config = dict(
    num_hidden_layers=9,
    hidden_size=256,
    num_attention_heads=4,
    num_key_value_heads=1,
    head_dim=128,
    intermediate_size=512,
    vocab_size=2048,
    hidden_act='swiglu',
    norm='layernorm',
    norm_place='pre',
    norm_eps=1e-06,
    positions='rope',
    rope_theta=10000.0,
    rope_fraction=1.0,
    qk_norm=True,
    attn_scale=0.0884,
    bias='none',
    tie_word_embeddings=True,
    parallel_block=False,
    extras=['local attention windows', 'gated attention', 'learned residual scales'],
    init='uniform',
    init_std_qkv=0.0312,
    init_std_o=0.0312,
    init_std_up=0.0312,
    init_std_down=0.0,
    optimizer='muon_variant',
    learning_rate=0.00393,
    lr_mult_o=2.0,
    beta1=0.95,
    lr_head=0.00775,
    warmup_steps=0,
    schedule='wsd',
    decay_fraction=0.718,
    decay_shape='linear',
    final_lr_fraction=0.02,
    batch_tokens=32768,
    max_seq_len=256,
    doc_mask=True,
    z_loss=0.001,
    train_tokens=228200000,
    max_steps=6965,
    dataset='wikipedia_en',
)
Each number is 500 + 40 x the weight over its row's rms, rounded and kept within 0 to 999. Layers, rows and columns count from 0. Numbers have three digits each. The size before them is the row's rms in percent of the matrix's.

# gate: layer 4 MLP gate, 512x256, rms 0.195, rows 384-400, columns 0-127
# up: layer 4 MLP up, 512x256, rms 0.204, rows 384-399, columns 0-127
# down: layer 4 MLP down (transposed), 512x256, rms 0.195, rows 384-399, columns 0-127
gate384 101:470594477468539517459515477513530475528571491592537510489499555539473547470563529542547567472612548499452493542525505495518565479493502568434410528528431454453519470555430428554404471524479521445511458518462522540515482434598518498479505458512477566533500445523461550501510463510478493494488466464482456483549465548456408517499427488498565467449519455446453487493453517538478505505490
up384 100:490466471513515410551491544538432482499519511492561520444565461505448536434563474582439553514508531472490486537498489510480485476429485504486493471554449497514561548433449489462498561508575489485433557506541525549533427455488473529503518430501488511509509522477501466494510549548545450543497462478499482533542479482561447539447463528508478459487446490554417507444485549593489448505510
down384 100:480504486485498607465563527533471483534483517481491457429500449541561503449446539433485567512532500512486496440543514442541475478550435520439500492466476464479434487539466546501452471470518501558468556546529484487471483486590432508422564517517507544487396576537484493500552453417503487521556488490482535526572487496541501527493455515494532449502514432488481481447440509527487502511535
gate385 096:486550537616491551536502548519520464488438469486473475545436543474555515497452521514485528503482496509547501591432503465574539442488489458497498473511575574454479526437518546532481475504492507530466527550470513511436537430451498540455543593478585468495552488482530466502469455500519485586487596502423469495508497493466565419506501565505443555543474494478552432569500519493476442485510
up385 098:474494477550527474545459529504535469424476467477484500590516579413547523534492525562560540469432508458550469459517482513515578487516402495534472442488483414446481481538488500476480511448471523502491491526574505498506577459482472424558455510485511521503487487443508469521377479530510449511510499471479466518474497627522475477464427537492498490555516447537566473506521579543452540533477
down385 099:543468575523513497569503452532452493522489488489481482498480460498541524550561528531395468462537480427547483429481510574528535466455513462435512536532463482471497480454464495431494528529503502480496512483457472605513566465511465487487514573458549499474531519531493456500557509492572477468484452456468430511513408589510562492485500521495461511515437449411478459468413521537498485577453
gate386 091:527530544505532499574484533505482496532471537452469452564505568573442554467463465508533482416471507529427487499505521513477504525513489473514500531557479526556500478481582489522438490507481477483470545487511506477472470511462479539498453485416504554498453512461426497497510474585449525526507500527501468481529512471475532564501474548567540551475423494453468588556477500573510518524508
up386 093:500432496562444509459519513517465432478513603501481507496516561453521509489519527462486537520499478437467509408491530448430439461496495498495511389463515491496519518443502542518453459529548533501499533460472479504543418444448516475471609478473477408556511538485571566585452464467533532446426575404576503491446505519536493516435555490570488474517514493537526502480502507476460528501457
down386 099:485521486496496520529484517510474477468531442542527496438503564481471483545449523559475530547480452504404529453454483519533515490499551452546565469460478481514502542520521488551574497516482514599491483517473589539458505467590520516508511481471452473560576449555507604549477438491606527504512516540488452527546459425477500518560567444487464449487552575563546498543435503437501495501553
gate387 102:481529503513522442489560600513478495502541464514544469525612504531463445539509512561507494536500490475507492561474455517500522527440473478440416512470427460488514521548474522523510552490559495417600514521447539503514531481552483383521470556444522460476486536469579508467461472508515518528534590535482489469534411583505478554463469570448494518442438455479548454480503541474477503471458
up387 100:554547487513462498513499449452502495434478441528481537423500425550474467503532459548444498454495508529448496530444501533515412501514517487496433493521503505473460530443475549586508545406442512448527489481503532502470503573472517544478498523527409503506479509498502514495431442535522505506516479527538483543563520484595447479508465511541436483460435525450450525522450553436526510513480
down387 104:477516452567524502500494449468495514519612466456558473473497548516433561508475559485457423491541494394551482591487551539556570547503488484573502507426466432443513439480525549483516477452506434519536497498432467501569492452520499529470487494470452444497526475509451530481501495500481523514475439552510487488536550542467478485452424485492512478515454495527487482487474514540466527476434
gate388 098:521521501409556444463513502516462495503427513493483482513493427475533542547432507424480562438519495493575588424496516462617464537511590492453501525505475504529526520539505514530554531466548498458534549562497505482456516543527511522489543423507506581500448473524405525479537506461473480512500466571457528459487556460481467499457491470472504607465559513529545476522482513478507491555507
up388 099:524470416491566516495508552589431479467486529473499469508493497407517500543514482463480542524532538464458533503493501478547495612516618495447535441504449504517475478510534534534563535529497497500500479475475486458477544453520488571455522549492545548505473504522451404412548499458525483561472517500446504472489473568547479514495574427443512520578461508451508461529491505519504429478479
down388 099:547497475480565437508434492468459486452497468494548490464489563460540458484554552524510579434509446440514532494510471453499490489467500475473545563466442469503447493490483478511491524496472496519527512473462495518495491477508559489529514493523563504529517539512476473510517485450509547436428551571516516438502468462443516473514536521471474464499514514486479533560428556482500550533537
gate389 097:513532550491577506506507495562491523462442551486527489493438485449471537518524441392476430494501558447480502564525537480555546482497461443476449498543475531526483516484541477485566490481472529490429448462437475479457488464509436500564482522469525558495438372525470510482484529563520483507561539549476501436520482461408475462511524536509558505445498472480593597513478493520463489454522
up389 098:503522535493573474389415498474564493492475514543514517468524486456474542488511499434474437483461569441531475538537483504511496526442475473562426506499446511567566508476492508467478492511434443433469496452477522483501490480574502525475564567489536532476498470583459504517493567437532476514505534522508495525458496523481543449457553546519506479433509467462569511489546527593441531541455
down389 098:486428478550492550591548485487455488487526518471479434511503526489522490542547523523501418563485535429558487558468445501505539409557462579473489466539432438494475464536499498507469473480526522514583525476552496485514504529532513546551506496563457492541532498491434486519425502509458506479480488475450485576478495450451431535498457494489463557485535547550472507478500551547527482478489
gate390 099:506436493544480479479400538481534483582576483494489549503460532601530459496517492531587448477549534507605539439505523468503481506453527443495517475541583447515472488507499531458558531493473470485554489426501503444490505458478463498549576417552492461497479455513475490508482440509451516486490544543540491431474456460546473521494544465535580493573552440543504497454534516551491550505417
up390 097:503522435507558524512447561437530491516431504416461511519508494446443489484546453517530411528494524589463534477413501460442374545507506507531480467549519494453456472538569524536520557563475533520498520460530474465469466438466503459498539512516517514548468478517496518465507534415434495516563537476513469500492471486463530505457481545478492564519452512580497495526482551499566511456501
down390 096:485427484440438498431473536489436508542482487487461521447472491583584509546494528498490509519540555423518508510540463541458535529499497560446486511460493552485441455507493492519463447509502406558569551510455503387510506465513492536569469631559568484461442528498497501493534527449571580536498518469518496471493510482467505533470569459516554443508563519471515458520465426528565495467445
gate391 100:524539517481472487538426501481502489452571496514482510449494459430514494550509439507562520451527470516472500498474514478480541495476483513518539446600552430526476525431521486490514494513484472510404526529522450511497463553515508496431451515516526452472495523398539506455513483500530472541430473581557499482533576520557511458547536461442459448466467564508485540429451556483504514531514
up391 097:470458535508493458506484422523480484499494573460541496454473481515451449502529413545488455479522481461538491447545531502555542529498460532512491477539506385485494453481520535554472544501392586499524512538551547517544504565556493461500533489530506478484463483493499495496565535466429517433542586482521489517526567502468566516500523506517534470478467462469507442463555481451478444454510
down391 101:547533483440496469489513550491539500488528530470488444484460477509457471565572562507507536497500594482452539527493444537489548426438554511529438444535588444491532495484422579560495447545458482454361539462500518570476463513503482473530475509475500456524479482481514524515498454424524510564458506564488453536492542485509456492559424542470511515509569470530511537532437482503482554573486
gate392 094:404517548501500595504484509546523558450525524443533493472509534546481459535446470503537518490480464507505454439550486451446498491518462484512572477395491550474502557494447522451511525502515567553526393533516521453509431561556442566530486503483442456546543538524500467511557458524449482554496545487477467453476495494449553531557508540573476473514499452525512464521527462556533494449451
up392 095:429582627523494502470469542545558537458488551445529502460542531546537486439471466507507591509491447573438412484460494438466479465455519506556540552459525422499451469440486486499536487555428542442558473514498437553456500554560485487504464504518501418470473485454561553536518472448474522466475540555537550494465450608543537505464528552496538506492517475525487498482523434506471475555452
down392 090:581442443507496458591491392458485441451515516539482505607523499509487521482454426458443490498499570497477469484525584467512475485529536475478481454577555462449559530445514498471550516520503494530539470485531506472469586433496476525517524626479580534483392497526432503503536516543509429539526487468535430454433461460588467471476410578533522522500493446498485525498465530483499531476521
gate393 103:512523579457455532513439508508502575494509438492504528491461450509539475464536594488516504510502478545471504461480563462435433512542595482472554487574466555546493502468530461537487462560450527560477484493485489535481463460503462590503483462407543478520484486513515535476540434505535568466515535548484560532437564544497526483492583479562452510498493553491512564476485420488452438477473
up393 097:519542456489513569544582527460461513466462515514470461483441441480538476500580450530493534492591452458452568441536501483520447472525456502529506528500550465443491540509558482445482475494523460403542520460534492455508479543475562462557460493497493534503490478495508503563485543511519557475432442375559525512490482470504451519480510535519547495498522488567438493495536492463508502550484
down393 100:483461555497442471499498488520524506479572462431475514504560530508468474451481535484530468454542480474469521464447524609410492493548502506486471512495509514490478536472471412482579479497475579503442536547562441494446526509448421589579450474463522484452494535516471497508520494487464458526469451479495422499502438532505424438500479496507516504493521522556539519489431481453522536501521
gate394 115:513563532481561499522476559489499509515463507524523485488503502508414525544500511431526541436505455445461511517487432465495490545562544477478511463560435487559498551462436556580466483486492435527537516525486508474561480552464493519587500479565503538460442498536471448555576475456515456507531501564469488480487514499516458531526508513561568467532506387358526553471523427535548473517520
up394 116:487493491489619499507503539558477493517488577518551469472483532557441501448494504461516531412500426476464528506545440436538520529472446545502519507580477490547479522451452513574509480496483471465537479511502486466521457485515459513505492454584476573499469415536570488563514459393543433534563487504512460494531482548526506544517465441503572473462501409424555536430441530529490443506550
down394 107:529550500400500536508471600486548471495464523542493479498527515559451505474496511473541526449537493473536448476455519421534514446582528542467526489556452536475453526469450450507469467471500419539475503485438525486486477550495509452524479500541566547482517434511550463487558496511526505528506532513457483431512536552479471466560483531462524443539533479458513500568529436475495539555498
gate395 105:558575543560492439413575515441503541435468528607499466463456463464502495456510458505484588433498537482489552501461475570532458504443533493527492508439446517523516466509504389439532504498492459456466513535510474476520549491551490451547548527477535423486553503538516539456532441486573406435550514525522486520471522520506511433503438456559510462579531534441510522475517515509446467445549
up395 107:564558481511508471510579474441537483501530561491493501417479561484544570562515545532461434455600515513503505533485492466489459479471509535523455481506475464530561488556530527526515518499540458548413489497464445487477496547535459441519488521537569537525442495438511509503516476564470591478521484454449494475604480511463480490526552532432494554496478499496480445542512444485423481502542
down395 101:500399528452499511439573487503492490503498505441544385477565454535505490448547502510480483441497481455494529512521531515520598395462467500512478459480523439534516481508482536511459521512548465484482470479456521542544529480430509473481509525515500529568513512494568533541496613460503497473527524576517474540443482436442513536503582548437431580486461507561501500509533581497472524415481
gate396 101:504513470540498460468551507540549531510429476564479466563462522557479489528501460457470492406465482485413521487501557457517555450499537497457536479527560587468485522502496536485560474491527517438447517487491529483517558455460511545445579509494541516457511502446466536475491497527571400562586549425582524455507508508525417525478479492539513499473444502413511540551535480531541513474553
up396 097:535533526509480556549446470505509472480502500488568494515528466460467492466550507517533537529515513452516480471443455442538508553553439475537505512456472474534456449479491456535592477420482523639514547488480507579443509528502558461539504461523439454449514516521550493519540551484458577495566494584477525519504509433544498468502505464511496547470524487558446463386506470486438486537486
down396 099:511507483481434532534495506492490539540536516526497492514589510477480476510483534463490456516491533497515392487486478481514466429508476462476505492503427524496547493428488538503480505496556510587517492514499450525439468486534518480496520535549548515520420451540554441470501482510477507457466498514486526453567400486501506488512572519515587544546479554500480518469598461507511497538462
gate397 100:488539543559474625565452480476531468493526449486501573499522511462405516524539525537404468500524524483499489411516493466451509497481469515498522411488492493475416514561465553465481539519521487564514509465515450464510477401489475458468433512513444514452609451482436516509446537420523458537489550520505525478545550496479517493579559475530523567503471497503494564498518467457468443480439
up397 098:499497477467525532552525495456531471527508516389514462482560470487452480534527492503507484448506474479574427560535499543495589501574560469457497523484456496532562535466503486485567517530537467520518470526527565500413477491460446442550451509495443534488462507545500436577564524403511548467419483499518462480469571470463466532509510492536511493538472456496597466505519503502493477533473
down397 101:486498501440514478488510492471485493516471410482539468521511530461504527484501578495549537518493369428561491504505539475512515537505457533524466590431528545592511513477511414433550600475518456498449533529508492494456445441526473505495422546514564484532478509510540493497461464477466535528476530515451427515520563490465545489513535513490533577481502400498522543495544464533464532519530
gate398 103:573522435425504545452462460595465455467548546545454479458486489517511542518472499512494489550491492507500538542561443481500538512490500533495465524537551378510557458502486511542468525442555544446544530484504460513529509527417488476461595495496445531488542474489525510479505482486551452521543547511540503514522579475477406498455513523468521478485513479488502500536444503502484503499410
up398 103:473542472497493387497459435531509520478436537534601515506445502509500529477534644458525556451494550526542504532495580475492413489527476491487541465481523471466537557515512501537512500463520506533487513543513506534495477440494467464486509558524540486457491439517546484531478554515467540446537463454493551519574462435455530531530465492468534531490458535471449493478442481478530566535505
down398 101:469470480458436546516514611473537513495515511527459501488517527484422497466505443504480520502458490573616434486483482491520481547489515548478520520537576540550483571452466445481545491497460500504512504500457548550535507519473547486483496509511482518573455477434573514480483496493456582495511518518480497487522558537501526551487443577481557448505549489503584535451514453507523474475514
gate399 097:477432582529434455524413432501544515418481487510567499519512535538574474491462508531529465552468536505476496527474517442564478491487489478487492485501469522529517561484470510482486529492553484543584478552503533465505451474433455412519473454513427508468504494483561495518544491463472500498464480525505508548535532495459475504458553522489536507521499513519560453559487480481567484553504
up399 095:456508518484480467481479454466501536500483486535527442502521565557515526538533457557551500482459547545437449521492426466501527506498412539423437484575480566417553498474520455546560494480498478531497535597504475513473494536460536519490467506463474464492535500563641477487471443457449497505495515550490527483511479547532443499459520431434472547451558472492554519570476445510494513478491
down399 099:512461531448557485451534535489509425592478512504464535485470453477510507447532519480503502474445457380473536485539543506495510472499533497506509474460514562520477474546484495499475471546465578499509543474481476531531420504543463456520486512515513506531447475478440498514538430480542481557528457529554453548457515539427541442483555443550514446460477517440448523542406503500450512512583
gate400 095:540445567530498522501462511500526474546436467499518522469477534518468447510526437510527531600487476500555452550563544475506500468389525456514495467456519566490488477444458523498503486538506545442470433492456512507530453507546492589513531547456530486450488515518542568513452475506526487472541494461458544480567452539530546502510553539490551575483489511444465419466481563468520460516504